python train.py --hidden_size=256 --norm="rmsnorm" --positions="rope" --init_std_o=0.0 --beta2=0.99
Each number is 128 + 24 x the weight over its row's rms, rounded and kept within 0 to 255. Layers, rows and columns count from 0. The size above them is the row's rms in percent of the matrix's.

# layer 4 attention query, 256x256, rms 0.0575, rows 22-31,54-63, columns 0-127
size [112 119 119 109 107 116 118 111 107 111 103  97  95  95  92  95  87  87 101  96]
[[100 141 134 130 141 109 135 116 128 126 125 147 114 143 178 130  90 128 117 141 137 109 105 123 133  96 119 123 129 113 120 122 152  83  96 106 157 173 152 127 160 112 105 150 143 162 189  73 130 102  77 165 119 110 115 153 139 117 101 173 117 100 132 110  82 103 167 127 166 128 101 109 140 154 105 130 166 138 123 160 121 111 126 139 136 124 137 138 104 133 132 123 142 161  92 111 112 122 122 116 148 105 125 133 156 115 107 155 145 106 134  70  96 112 134 143 146 165 139 129 151 155  92 126 119  97 108 107]
 [159 112 116 105 149 106 142 134 100 119 121 131 109 156 118 128 157 145 145 125  97 135 134 176 126 160 134 100 151  97  95 121 102 134 182 131 124  98 150 155 143 122 153 122 133 130 123 145 111 159 113 136 160 160 132 135 179 143  98 122 143 163 112 155 144 100 164 151  65 142 115  91 115 123 155 112 133 162 141 105  75  90 138 158  73 154 115 114 119 148 129  89 116 121 126 113 115 169 127 149 121 103 100 124 123 115 137 144 110 159 161 149 131 130  91 123 189 100  88  67 143 177 157 125 116 115 130 121]
 [133 113 159 143 115  83 120  95 119 125 189 112 133 123 157 138 119 127 149 184 138 114 116 123 131 131 127  95 180 101 127 118 114 141 179 156 143 142 162 127 139  75 162 132 120 134 117 159  84 134 133 127 129 154 160 141 113 164 109 136 132 121 166 144  98  83 132 132 110 145 109 111 147 153 147 163 138 101 138 111 112  63 138 138 105 134 127 115 125 143 116  99  86 119 133 140 129 112 154 148 130 136 106 158 120 135 156 145 139 124 140 137 152 133 138 147 155  96  85 101 144 155 124 127 129 122 134 106]
 [177 113 142 133  98 151 156  82 146  88 133 128 101 170  77 136 102 177 128  63 144 108 136 140 118  92 100 130 142 113 135 126 144 100 138 162 123  84 160 110 117 126 122 162 146 129 194 112 141 122 131 167 122 134 122 111 110 156 116 130 150 146 158 124  82 114 158 154 108 130 151 156 168 123 123  94 144 133 122  96 105 100 124 134 113 166 125 122 131 108 144 111 130  98 123 102 122 123 121  95 114 120 143 131 134 149 152 122 170 101 148 113 146 119 110  96 114 110 147 117 163 160  94 114 119 144 136 140]
 [175  94 126 129 127 177 136 119 121 118 126 146 138 191 112 171 126 136 127 136 133 152 134 161  94  95 136 118 156 174  77 139  75 123 148 162 144 111 114 129 135 136 109 124 120 128  91 128 101 143 104 162 167 139 126 114 128 127 140 101 138 144 126 125 125 136 103 149  73  97 147 127 164 123 126 108 130 157 111 167  58 104 157 123  97 105 137 126 126 108 172  88 125  68 101 130 129 124  84 150 117 119 117 124 155 101 123 123 123 120 121 165 138 142 101 118  86 114 132  97 168 165 127  91 120 152 123 122]
 [ 81 104 145 151 147 112 135 129 155 143 186 133 132  89 137 139 123 111 144 165 156  80 142  88 134 125 121 130 129 119 137 125 113 129 120 124 170 172 153 117 158 146 119 130 138 157  98 102 102 136 134 135 112 148 133 137  88 164 130 135 114 109 104 111  94 125 142 130 142 102 123 137 121 137 107 160 148 113 174 117 151 103 139 128 112 137 102  92 142 140 124 126 129 142 124 125 115  97 195 123 148 158 160 138 101 129 135 135 172 110 137 110 141 149 136 186 128 108  94 160 118 110 120 149 135 128 157 120]
 [ 92 138 135 114 111 130 116  86 136 131 177 104 131  78 121 129 109 107 132 155 165 122 132 116 143 134 140 150 109 102 170 140 156 134 113 141 121 151 158 112 134 141 140 136 169 111 147 119 117 122 119 109  91 158 154 144  77 150 163 154  98 119 134 124 115 106 133  83 159 109  98 154 129 135 138 170 127 114 136 112 167 124 118 136 152 126 135 106 150 117 117 150 134 135 148 163 144 116 166 133 155 156 172 128  84 149 132  94 175 125 121  88 109 144 133 151 121 105 114 173 135 105 102 150 139 121 158 134]
 [103 131 146 151 126  83 112 100 145 142 161  99 139  94 138 105 116 103 157 156 149 156 102  99 154 138 132 155 128  91 153 115 146 134 140 121 125 138 173 108  98 117 150 118 126 134 158 145 133 158 145 102 122 131 166 123 100 142 110 173  98 124 161  95  85  82 131 127 162 153 151 128 137 115 139 171 182 113 137  97 140 109 114 144 151 141 146 114 141 122 119 151 137 120 132 150 124  98 171  88 135 164 111 155  85 172 126 111 156 129 163 111 151 142 143 122 136 121 108 153 122  86 120 183 138  86 149 106]
 [ 69 108 115 121 132  98 133 112 151 121 180 116  84 114 105 135 127  92 126  99 102 109 160 104 107 137 148 155 157 105 113 132 173 135 127 154 135 155 118 173 172 151 143 105 105 142 107 115 106 107 145 115  89 147 107 120 154 166 121 135 143 136 120 166  66 140 135  95 137 130 112 133 138 141 133 142 126  94 140 107 153 126 119 153 106 133 111  84 160 137 123  95 143 166 160 135 133 104 163 177 101  95 138 108 115 141 168 162 157 149 126 130 140 146 128 171 137 109  97 110 157 154 103 134 104 115 153 131]
 [150 142 153 151 103  80 110 137 178 125 147 127 117 106 139 105 110 146 121 192 174 118  81 117 172 154 145 113 117 115 152 123 150 135 110 131 152 175 155 131 123 124 140 149 143 152 140 134 133  60 158 109 113 142 129 120  92 141 137 124 140 128 153  85 120 109 152 118 158 163 120 156 130 102 131 161 147 131 165 102 154 140 124 104 136 130 144  84 148 119 124 140 118 142 182 103 141 117 161 128 129 165 115 138 115 161 143 134  88 135 107 127 165 133 116 167 131 131 134 180 126  88 139 158 142 112 146  94]
 [117 142 123 157  87 123 131 139 164 158 156 138 120 139 135 132  83 121 139 109 136  95 121 148 111 109 130 106 157 150 129 131 104 133 191 109 139 135 129 123 116 149 129 133  92 135 133 114 124 134 122 129 174 141 140  98 106 106 110 199 123 119 166  82  94 120 138 150 123 124 128 130 110 115 122 180 153 147 133  93 118 108 101 131 119 166 115 135 163 142 112 160 117 138 108  97 118 143 113 128 104 214 105 128 173 135 135 102 164 129 159 143 152  95  84 146 166 149 110  99 124 125 130 106 147 107 157 141]
 [106 124 132 130 154 109 116 148 144 144 114 146 100 107 113  77 104 136 143 126 154 101 124 156 151 137 137 108 135 111 111 109 122 122 124 124 101  66  91 124 127 135 110 159 133 146 153 126 106 152 162  96 132 107 127 118 131 162 135 177 164 147 134  97  99  72 159 149 153 154 147 137 131 123 148 141 161 196 141 103 162  98 119 130  87 158 147  96 159 129 102 145  99  74 126 105 135 150 119  71 136  91 166 139 148 133 155 161 136 144 155 110 149 123 151 156 141 115 126 124 115 103 137 145 127  86 118 101]
 [137 123 113 149 113 113 145 142 118 147 108 143 113 139 119 183 139 143 123 119 120 108 113 123 122 127 124 123 144 133 131 103  93 150 173 160  96 103 127 121 112  96 127 131 127 127  98  74 114  91 102 154 157 124 182 114 129 120 117 173 138 123 170  75 111  90 156 165 139 121 153 106 122 115 137 181 133 133 147 103 102  94 133 140 102 143 121 153 135 156 126 120  96 120 159 105 124 119  85 128 117 171 137 126 161 136 142 141 144 109 134 130 160 155 122 168 114 147  87  86 141 117 125  82 113 132 129 111]
 [129 103 124 144 130 148 107 147 129 167 133 142 139 135 132 193 118 144 112 100 137 125 141 119 131 110 109  98 150 152 112 105  82 166 192 138 142 152 114 134 104 120 141 127  90 145 121 128 100 152 109 147 159 124 138 158 125  95  80 152 104 156 165 118 124 144 115 141 157 140 169  93 144 151 109 159 136 168 168 139 103 119 154  93  98 167 129 115 147 124 105 117 134 106 111 111 106 139 164 121  83 152  77 162 199 156 132 144 127 118 170 144 120 112 109 143 117 136 110 139  97 126 147 130 165 126 100 104]
 [156 122 108 141 161 153 163 153 137 129 139 144 122 148 127 158 127 158  88 137 156 176 139 110 171 138 139  90 133  96 130 150 133  89 115 142 101 143 111 144 160 154 131 107 128 160 131 127 147 112 134 122 105 136 127 132 122 120 128  93 114  84 132 112 136 155 123 185  90  87  76 130 139 129 123 126 129 127 111 157  71 159 159 101 155 109 109  90 125  70  95 108 166 135 132 156 130 138 153 162 134 123 101 121 139 128 127 115 106 128 107 118 112 141 131 128 120 153 167 151 153  91 114 166 141 178 147 106]
 [108  95 142 150 127 131 111 154 120 145 131 162 125 148 109 123 127 188 117 107 132 105 123 152 122 115 133 110 158 139 107 122  92 121 153 128 104 111 148 154 112 137 115 151 129 159 111 114 133 118 103 148 112 135 147 153 122 150 117 187 141 115 145 117 136  93 173 130 149 148 130  77 194 128 138 152 162 189 134 139 128 114 155 164 119 149 111 115 123 127  91 165  75 115  82  94 117 111 112  68  97 151 144 173 134  99 157 158 173 105 165 138 123 131  95 158 101 123 136  94 155  91 145  94 131 116 140 124]
 [137  90 150 109 112 178 165 115  95 119 185 115 136 133 127 166 140 159  93 134 141 120  88 101 150 143 148 170  83 144 138 130 145 131 125 174  68 178 116 147 131 135 130 135 167 128  90  66 147 117  95 147 105 145 175 133 127 134 142  96 115  97 101 179 143 154 122 153  95 123  97 122  88  99 142 144 115 158 132 170 115 117 132 103 151  87  94 103 112 173 121 142  92 143 121 107  93 126 132  98 133 151  93 122 132 136 126 155 166 128 100 139 117 127 165 126 138 118 142 105 151 125 143 117 122 129 144 106]
 [ 92 146 133 138 130 137 141 126 148 125 144 135 104 126 123 108 137 140 163 101 134  94 112 160 135 139 128 147 103 142  92 107 147 156 129 148 125  87 100 144 118 156 110 150 141 126  80  94 155 143 137 144 106 108 108 117 151 146 130 142 151 169  90 139  89 193 147 108 120 176 195  99 112 168 156 133 104 197 139 108 128 127 143 149 144 116 143 175 164 124 159 152 135 109 118 101 106 114 138 114 118 109 127 137 148 128 150 169 156 175 133 168 111 158 167 138  98 122 126 107  79 142 176 129 146  91 119 110]
 [133 161 142 121 121 117 134 118 161 159 145 162 124 125 142 103 115 154 109 121 116 107 144 133 117 122 136 165 129 140 144 109 102 139 133 155 133 171  78 127 131 114 103 127 120 120  97  65 159 112  84 152  97 153 126 113 163 118 144 120 147 101 118 138 144 146 179 117 140 164 149 131 151 157 146 139 127 152 146 113 162 115 114 168 163 114 106 124 143 182  94 103  95 117 103  88 126 112 110 127 151 155 136 141 164 108 165 139 137  82  87 120 138 132 136 180 101 135  85  78 133 137 149 123 132 125 170 157]
 [132 121 135 138 138 153 146 148 186 180 169 128  88 160 145 129 119 106 126 132 109 130 120 119 145 138 116 102 100 133 126 142 114 123 128 164 110 122 100 153 135 119 132 116 119 141 108  82 153 106 104 153 148 104 164 139 136  93 128 119 148 122 141 105 115 145 107 171 123 110 129 119 166 114 140 195 145 122 170  86  65 158  99 111 126 139 115 134 119 175 121 167 100 143 120 117  89 113 106 106 124 177 108  98 155 138 142 143 119 150 112 125 161 130 123 110 143 147 111 111 144 107 133 129 105 125 153  55]]
# layer 4 attention key, 128x256, rms 0.0567, rows 22-31, columns 0-127
size [107 107  98 101 100 105 100  97  99 105]
[[121 104 158 115 125 130 144 130 170 157 110 148 101 136 115 159 124 115 164 108 132 103  90 150 125  66 105 119 144 122 138 167  66  92 129 135 134 149 170 152 135 131 162 101 138 129 110 148 133 109 110 120 186 137 133 118 105 136 151 151  63 107 153 108 148 140 138 111 144 110  96 142 104 125 137 105  97 125 103 122  99 143 131 130 147 189 127 134 117  93 121 147 122 131 142 122 110 179 145 137 137 143 108 134  81 129 105  64 132 113 150 156 120 139 125 109 178 108 115 155 121 155 134 156 161 115 128 160]
 [137 141 114 114 131 106 108  99  92 120 179 122  93 123 105  88 111 128 106 142 118 101 120 111 148  74 157 143 116  90 152 159 110 103 148 141 129 146 113 139 164  81 119 160  86 131 151 137 127 143 137 118 122 148 196 163 124  81  87 149 128 148 119 150  99 125 141 138 130 101 102 127 125  98 133 139 154 149 127 126 144 127 114 182 103 145 164 115 127 151 121 137 136 126 138 142 141 115 117 140 140 167 118 119 112 115 140 155 140 149 127 124 141 139 138 180 157 141 136 113 148 118 136 110 125 134 121  88]
 [133 121 123 140 164 109 105 123 128 120 147 128 157 130 145 122 121 134 136 125 170  94 138  97 137  57 122 160 144  96 112 127 105 102 108 171 134 131 115 116 135 114 140 130 152 154 131 117  99 149 143 153 139 148 177 190 111 121 108 150 133  92 120 100 101 131 136 117 120 140  97 108 135  91 133 192 143 138 119 120 146 157 135 132  81 120 132 140 108 155  87 137 126 149 132 123 124 121 180 134 121 130  74 161 144 123 163 167 136 142 182 127 146 113 149 130 118 141 106 109 168 102 164 123 130 153 127 102]
 [121 123 129 105 138 118 167 154 132  90 115 155  84  96  98 159  82 131 113 122 124  91 120 132 137  46 143 115 127  79 103 160  83  77 218 122 138 147 170 124 111 134 141 156 133 151 171 140 146 120 171 127 127 150 117 108  99  99  93 140 118  96 106 153 120 136 139 104 145 101 119 125 150 101 123 136 136 107 148 118 114 108  93 123 132 121 120 141 108  97 126 152 103 109 133  97 154 119 134 114 138 145 134 147 137 122 108 139 169  92 148 136 149 146 126 118 147  71 142 149 141 155 109 138  94 135 153 107]
 [148 112 129  85 120 138 106 157  86  74 126 156 152 150 111 137 155 142 105  93 101  92 138 151 115 106 100 117 131 132 125 148 135 126 161 141 104 124 153 141 120 122 173 181 131 105 112 144 106 164 149 121 147 141 155 121  94 129  89 127 129 129 107 129 105 136 140 113 141  83  85 136 163 137 121 129 136 177 121 131 159  96 106 122 165 115 114 149 136 154 107 129 156 104 131 120 173 144 122 108 132  66 138 138 125 100 117 168 151 126 129 129 118 115  63 183 143  87 136 129  97 112 110  97 116 153 143 103]
 [114  63 114 129 139 150 129  93 185 151 150 151 164 111 135 117 141 119 169 131 142 113 157 132 149  38 129 133 111 146 149 135 120  63 125 170 155 139 136 117 119 164 119  93 175 131 105 132 120 110 135 133 141 164 108 127 108 161 155 135  99 124 132 109 139 144 136  94  98 127  85 136 106 131  82 140 126  89 123 149 110 131 156 118 101 135  58 141 127 121 127 123 147 159 143 133 140 116 159 113 151 128 106 162  41 128 122  95 138 151 137 114 151  99 143  71 140 137 125 131 164  89 157 126 130 154 120 132]
 [ 95 104 130 138 162 143 140 123 177 101 120 113 174  94 135 112 136 153 164 120 146 101 154 103 162 123 102 134  93 131 144 168 118 148 109 160 134 123 103 114 122 153  94 109 158 143 105 120 134 147 166 157  77 111  96 127 113 171 133 149 111  86 124 130 144 115 128 130  88 157 111 128 154 128  82 160 156  73 156 103 138 144 136 118 109 138 122 140 122 146 120 114 141 175 120  88 122 123 154 137 118 139  94 158 144 135 153 116 152 152 135 125 138 124 153 113 104 158 106 142 155 125 170 120 138 150 117 138]
 [102 114 150 148 147 109 103  82 173 111 142  92 159  91 137 134 123 116 181 126 163 117 159  91 176 110 110 156 128 107 108 150  80 126 108 124 163 113 111 133 125 105 124 101 120 153 121 113 109 134 179 125 124  92 136 152 110 123 108 132 135 106 126 111 135 135 106 120 132 162 138 103 145 107 131 181 148  95 139 114 142 144 120 134 125 120 134 158 132 189 114 131 120 141 105 105 116 116 152 114 108 156  71 182  95 160 145 155 159 133 124 108 174 109 133  73  95 138 109 125 153  94 170 148 116 135 148 141]
 [107 129 114 130 157 181 102 134 140 116 144 116 131 139 148 109 131 156 180 151 130  99 159 151 167  99 154 127 143 100 133 106 155 100  87 134 106 126  72 120 151 115 112 111 135 153 122 136 165 141 100 153 140 171  63 127 118 154 175 115 121 141  94 128 112 172 160 127  79 139 118  87 143 100 110 144 119 134 129 131  99 124 109 140  86 125  90 135 130 145 138 118 148 133 127  98 136 166 157 113 141 117  76 137 109 110 152 127 104 191 132 130  97 133 161 155 120  94 164 111 142  94 133 145 123 122 119 134]
 [ 94 112 129 205 119 103 144 106 210 135 152 121 103 110  99 138 125 128 179 134 153 135 133 115 126  90  90 140 119 144 168 140  64 131 111 119 148 118 136 106 108 131 102 120 128 146 102 104  98 125 165 146  96 128 114 146  94 144 154 144 104 121 105 126 127 137 131  92 122 142 109  97 139 124 126 172 112 115 165 116 122 133  94 121  93 125 142  80 121 144 137 127 139 134 117 122  75 131 138 138 119 142 109 147 116 124 165 120 136 135 128 116 162  91 126 100 116  99  88 123 142 100 145 149  91 115 138 128]]
# layer 4 attention value, 128x256, rms 0.046, rows 0-7, columns 0-127
size [104  95  88  88  90  93 103  98]
[[133 123 103 115 111 103 163 129 155 148 148 155 152 117 144 125 139 168 127 131  79 128 148  94 157 134 147 141 126 131 131 136 111 121 145 142 114  97 162 113 126 131 155 103 140 127 140 119  87 127 143 115 148 158 107 134 119 129 138  96 118 143  79 129 145 191 148  69 156 151  98 160 150 131 136 143  95  87 154 190 109  98 169 153 124 142 105 112 150 132 132 159 198 142 178 130 137 137 140 141 125 100 161 127  99 142 121 143 143 151 119 130 131 118 153 105 129 100 119  42 144 144 131 144  67  60 163 126]
 [122  78 114 193 130  85 114 124 124 120 102 124 138 157 122 129 121 181 119  95 176 126 125 145 139 164 141 157 117 146 139 117 105 145 110 131 149 157 125 131 125 148 130 158 187 116  68 125 155  97 123 126 108 132  90 138 141 141 126 139 134 134 161 128 195 172 115 139 191 125 124 129 137 116 124 149 130 158 152  81 148 143 130 143 132 111 170 122 121 167 108 141 141 155 128 129 137 133 115 133 126 151  92 115 104  94  78 148 158 192 146 145 133 103 100 155 110 120 143 182 142  81 130 132 137 132 181 115]
 [142  73 142 110 129 125 153 137 169  93  95 132 126  87 124 148 118 155 141 153 118  82 145 116 112 138 106  92 143 119 119 132 148 135 149 127 169 115 124 164 122  87 147 175 125 107 137 100 124 112 158  83 102 161 146 123 151 105 107 153 123 120 168  99 137 138 138 134 145 128 153 135 135 133 144 108 168  98 138 121 186 119 136 148 170 124 138 118 109 119 126 111 118  96 147 132 129 118 122  94 142 146  83 133 163 113 157 111 128 142 105 158 165 115 131 104  99 147 114 135 128 132 126 179 141 121 128 149]
 [138 132 100 179 126 143 121 112 143 105 120 112 149 119 133 102 103 111 113 118 104 161 131 121 134 143 103 107 118 116 100 131 133 131 111 158 149 106 105  99 168 124 119 105 167 115 121 136 100 110 128 141 122  81 118 155 121 127 149  80 135 146  97 139 130 186 127 154 163 134 100 114 111 116  99 128  76 155 123 117  98 183 127 144 125 122 125 102  62 129 142 106 161 123 104 116 184 133 129 114 189 141 137 124 100 158 104 147 142 134  84  79 100 125 118  98 116 114 115 149 152 115 123 125  93 192 135 103]
 [164 120 138  72  99 110 131  67 186 156 123 151 114 105 126 121 150 116 145 117 117  58 147  88 170 118 106  86 132 126 125 110 132 148 131 100 145 117 111 130 107 173 128 108 113 121 143 134 138 167 108 100 180 155 129  79 139  93 126 111 107 105 154  75 118 149 122 116 140 147 131 107 100 151 138 108 130  69 107 182 106 110 128 145 156 104 155 125 146 125 133 138 141 120 142 107 110 144 108 158 146 131  92 123 109 159 184 147 148 113 133 120 113 166 135 148 145 124 154 102 106 172 129 122 141 137 108 120]
 [113 167 121  97  99  79 141  98 153 133 112 120 145 128  96 131 109 168 118 162  90 142 114 137 123 128 139 138 143 132 125 126 130 139 116 120  62 150  71 119 125 107 123 146  52 109 182 132 148 160 101 131 135 156 112 148 102 107 142 107 113 136  97  86 130 145 115 154 156 140 141 117 101  94 115 146 127 122 157 154 156 105 100 125 111 143 121 138 175 157 161 105 108 142 156 143  85 136 132 114 166 178 133 130 160 141 129 137  93 136 145 141 129 129  94 103 111 128 135 120 147 122 118 123 176 113 118 158]
 [100 159 140 139 135  88 133 128 172 108 177 135 123 108 133  99 124 113 146 141 105 181  77 124  96 148 136  90 127 147 134 150 107 121 133 148 142 153 122 119 137 126 108 151  90 129 145 143 115 149 137 136 157 151 119  97  96 124 125 175 100 134 143 104 154  88 150 167 131  96 105  96 152 132 124 150 123 154 142 153 150 137 128  73 142 153 130 144 150 158 103  97 122 121 119 146 100  99 104 114 161 165 115 160 133 136  74 167  77 121 148  82 138  98 106 139 112 133 113 163 141 129 148 120 164 125 123 144]
 [132 153 135 106 132 135 133 148 156 133 120 128 145 135 143  95 153 153 130 125  97 135 145 122 103 124 107 118 118 130 145 106 121 129 116 142  92 146 118 137 166 169 140 101 112 127 113 150 142 115 123 151 164 181 145 117 123 136 115 152 134 133 134 139 102 109 137 135 135  89  99 141 107 153 147 111 119 149 127 175 126  78 151  89 131  94 123 107 113 147 143 182 143 104 121 103 140 104 119 136  80 126 162 155 111  83 126 149 141 140 158 115 102 139 121 161 148 134 135 144 133 180 115  86 137 212 124  85]]
# layer 4 attention output (transposed), 256x256, rms 0.0484, rows 0-7,32-39, columns 0-127
size [111 107 101  93 100  91 110 110  96  85  87  89  81 100 104  94]
[[ 87 129 100 133 140 107 137 132  76 112 119 103 147 133 128 150 133 198 124 112 109 107  87 138 153 131 126 119 161 122 139 153 180 142 188 142 140 147 134 110  83 191  98 125  94 120 132 145 106 131 122 106 145 152 131 114 104 135 123 106 120 109  65 151 117 128 149 121 151 123 102 143 162 128  82 131 141 188 109 135  98  74 145 114 109  97 149 127 110 140 107 118 108 113 142 117 124  65 145 134 117  89 121 106 155 152 139 112 104 107 164 128 146  82  96 110 123 130 154 136 147 120 159 109 166 144 118 120]
 [135 134 115 131  89 151 164 165 157 114 137 116 109 137 118  78 140 115 128 123 112 137 140 144 102 126 155 158  94 101 116 122 121 121 150  91  88 134 124 173 147 114 169 115 150  92 175 139 129 138 143 136 114  85 155 153 119 118 161 120 168 166 135 157  90 163 125  82  98  81 103 122 129 103  92 137 111 125 126 151 167  67 148 105 166 131  79 154 143 115 119 150 146 117 121 110 138 151 106 108 129 140 132 121 106 132 128 106 107  98 132 115  77 150 107  84  73 179  96 150 136 143 168 114  98 159 114 109]
 [117 158 115 139 127 122 142 150 134  79 125 118 117 126 134 139 117  79 105  99 121 149  90 138  89 143 153 121 150 133 149 160 142 124 116 128 151 168  98  91 102 113 109 100 128 101 128 140 141 113 102 147 181 152 134 156 169 126 107 149 114 182 158 170 127 172 109 111 107 112 113 122 110 113 104 157  97 131  95 126 138 148 135 117 159 124 139 103 140 115 131 134 180 158  99 102 165 130 135 140 158  90 134 124  76 155 128 116 127 135 117 105 135  95 113 131  85 169 140  84  93 146 134 122  99 124 131 150]
 [116 124 115 120  98 150 146 147 113 142 148 113 122 124 124 122 146 163 161 135 119 136 114 134 169  90 114 144 108 108 108  82 121 129 145 123 104  82 191 215 114 116 156  88 130 130 168 113 118 165 151 128 147 117 161 107  91 110 115 163 171 132 137 114 113 109 145 149 141  97 174 132 133 122 145 160 135 128 155 137 138  99 143 159 108 148 109 137 220 117 100 140 131 113 125 138  98 164 122 121 101 136 163 171 122 140 114  91 140 123 167 145 130 129 118 144 143 129 132 139 139 132 153 111 100 149 133 153]
 [135 121  87 100 162  99 117 139 101 119 130 154 100  95 135 134 146 106 171 104 120 168 104 144 117 107 145 125 133 123 111 120 145  96 107 148 189 163 121  86 127 192 127 100 115 129 126 124 161 141 138 145 165 133 134 123 155 132  79 124 171 112 110 165 161 121 124 147 140 165 132  99 103 163 119 102 104 120  94  78  78 176 125 116 100 125 108 103  93 172 162 153 128 119 115 124  99  88 137 150 115  85 141  98 150 131 104 123 130 139 118 125 157 105 132  98 168 125 133  85  91 137 108 160 153 117 131 143]
 [114 108 127 109 162 156 122  94  87 126 102 132 119 144 172  89 133 123 137 123 100 109 105 103 154 119 163 116 131 109 161 138 124 157 153  82 127 101 154 168 138 118 118 120 139 113 137 139 142 103 116 106 119 141 129 118 107 138 121 151 137 130 142  89 112 167 121 148 133 159 147 117 173 144 155 162 104 116 137 118 137  93 117 175 122 119 150 134 103 116 115 125 133 121 152  89 124  83 139 150  93  96 115 136 120 105 132 145 107 117 148 140 159  80 124 116 141  98  91 143 125 124 160  90 101 140  98  75]
 [159 124 131 155 113 158 135 127 154 118 139 118 112 130 136 119 103 110 100 167  96  99  89 129 145 100  99 180 120 189 115 109 107 126 108 111 109 102 159 156 154 127 123 108 173 154 132 110 111 126 136 116 127 130 143 146  74 185 135 110 167 137 132 109 122 118 100 109 106 140 200 158 149 117 160 126 112 153 115 113 135 117 106 190 119  93  95 155 156 129  96 132 128 162 115 131 127 167 128 138 107 159 136 167  85 112 115 105 139 157 121 129 144 174 147 146 143 156 104 189 150 141 133 144  85 132  81 137]
 [127 103 132 166 205 137 103 143  93 191 147 129 137 126 118 129 138  89 172 115 149  93 153 131 125 100 143  91 124 137 132 133 146 137 126  99 136 119 121 137 124 181 126 172 129 125 107  80 128 167 109 122 134 139 105 130 115 169 116 129 135  74  61 115 120 154 128  72 114 138  91 108  99 133 157  94  90 156 141 121 126 127  92 140 101 109  98 116 146 146 150 125 113 152 126 166  74 125 133 126 113 149 101  97 141 107 153 150 115 122 153 130 138 124 150 124 155  98 109 138 135 121 170 117 157 164 125 134]
 [154 163 140 112 120 170 140 110  79 118 101 134 139  81 121  84  94 124  90 144 135 119 134 141 145 138 161 119 138 121 168 153 137 136 132  95 105 115 136 125 154 131 118 147 123  72 144 120 155 151 122 167 132 113 164 107  89 140 138 147 103  98 178 138  95 113 123 129 166 103 125 112  99 139 114 149 120 127 124 100 120 103  82 100 149 161 115 138 117 110 135 117  88 131  99  97 136 190 104 119 147 119  92 128 149  88 121  94 135  99  86 163 112 166  94 135 140 115 142 181 126 130 119 115 151 152 147 172]
 [126 155 113 137 147 113 103 136 113 136 157 177 159 105 150 121 168 118 122 168 104 184 111 113  88 111 107 116 136 122 149 109 136 130 142 103 135 117 167  94 147 143 118  85 130 141 137 140 166 117 156 141 147 156 157 146 149 105 108 120 175 117 109 108  84 120 111  80 120 156 133 151 138 164 114 128 110 147 129  96 136  86 109 105 109 137 117 101  62 101  98 113 152 116  92 120 116  94 122 117 101  78 110 156 129 139 142 173 156 116 151 123 112  90  71 114 114 117 146 109 120 138 122 137 104 139 118 140]
 [131 142 156 125 139 140 136 141 127 186 125 128 119 130 108 155 127 138 128 113 112  89 101 126 133 112 123 137 150 113 132 110  89  82 125 146 124 131 114 146 114 143 133 117 131  93 123  69 121 110 104 161 145  76 135 160 123 159 135 122 124 106 100 113 129 116 137 147 146 101 151  81  79 145 135  71 121 150 132 133 126 125 102 163 133  97 149 168 160 118 151 130 117 144 184  84 143 127 115 161 125 126 168 138 112 123 135 153 140 139 167  98 135 143 103 143 170 127 107 141 130 150 112 161 165 124 105 142]
 [121 138  94 100 103 135 138 105 109 138 127 135 143  96 130 110 150 142 140 135 129 163 124 140 107 156 134  95 117 111 136 103 122 154 114 119  98 115 141 114 149 137 139  76 105 110 129 133 131 130 161 149 142 132 157  95 163 102 157 101  96 133 107 111 152 140 113 115 129 116 147  89  99 127 113 157 106  72 167 120 159 111 143 132 144 140 134 155 131 108 177 110 170  96 139 119 150 166  68 142 135  87  96 106 159 100 128 124  88 115  63 155  89 130 128 149 129 112 119 129 122 137 133 134 112  98 138 150]
 [117 129 139 169 126 141 137 135 118  93 135  81 110 129 132 127 112 136 127 158 142 119 132 137 134 124 140 142 128 107 132 108 172 141 124 119 105 150 128 123 149  91 113 149 161 158 110 118  89 170 112 111 112  77 125 140  75 155  71 119 156 129 173 160  95 121 114  96 114  85 116 129 170 118 167 106 143 193 118  94 121 143 147 116 136 132 122 142 138  91 135  96 134 103 135 147 126 103 175 105 101 137 106 150 127  83  98 123 111 139 144 148 115 138 154  93 127 166 104 131 126  82 149 117 143 160 130 111]
 [135 100 171 139 126 167 154 139  88 117 151 103 104 138 154 135 149 147 143 129 144 110 121 128 150 118 169 121  63  91 166 137 107  92 137 141 135 164 134  86 177 150 145 125 150 192 123  99 125 141 130 166  98 116 143 123 134 145 148 183  62 148 136 156 157 145 124 132 138 118  66  78 133 142 116 150 121 133 118 176 139 152 166  97 204 150 128 125 140  92 131 159 153 125 109 131 114  92 108 122 125 137 132 139 170  99 102 123 163 103 119 154 113 149 142  97 134 118  97  95 154 133 141 121 121 123 109 171]
 [134 122 129 129 146 117 111 116 115 153 124 105  84 158 136 145 123 120 103 159 116  76 106 126 150 113 130 171  96 132 170 176 103 125 108 167  96 138 118 124 119 136 139 166 142 173 134 111 136 113  82 120 109 120  85 147 110 208 161 125 100 137 108 166 156 159 108 136 106 141  97 138 128  89 144 111 117 125  87 207 116 182 123 113 152 101 127 127 147 176 162 153 108 117 108 168 114  88 165 117 155 157 131 119 124  71 143 121 176 121 108 168 103 130 137 100 136 137  66 111 115 128 116 128 134  96 129 127]
 [142 144 152 126 128 136 127 128 162 128 141  90 111 124 131  99  97  83 109 131 153 120 112 146 154  99 113 164 141 125 122 154 109 139 116  95 122 144 125 160 117  92 114 140 133 102 129 137 120 152  97 121 155  61 121 156  81 134 135 154 163 141 138 121 110 152 116 117 150 164 105 126 162 111 127 108 102 145 119  81 123 124  90 139 122 155 146 123 137 138 150 121 129 185 128 106 121 154 178  85 116 164 153 104 132 133 138 191 155 160 162 142 134 137 122 127 161 137  84 133 108  91 120 116 107  90 122 163]]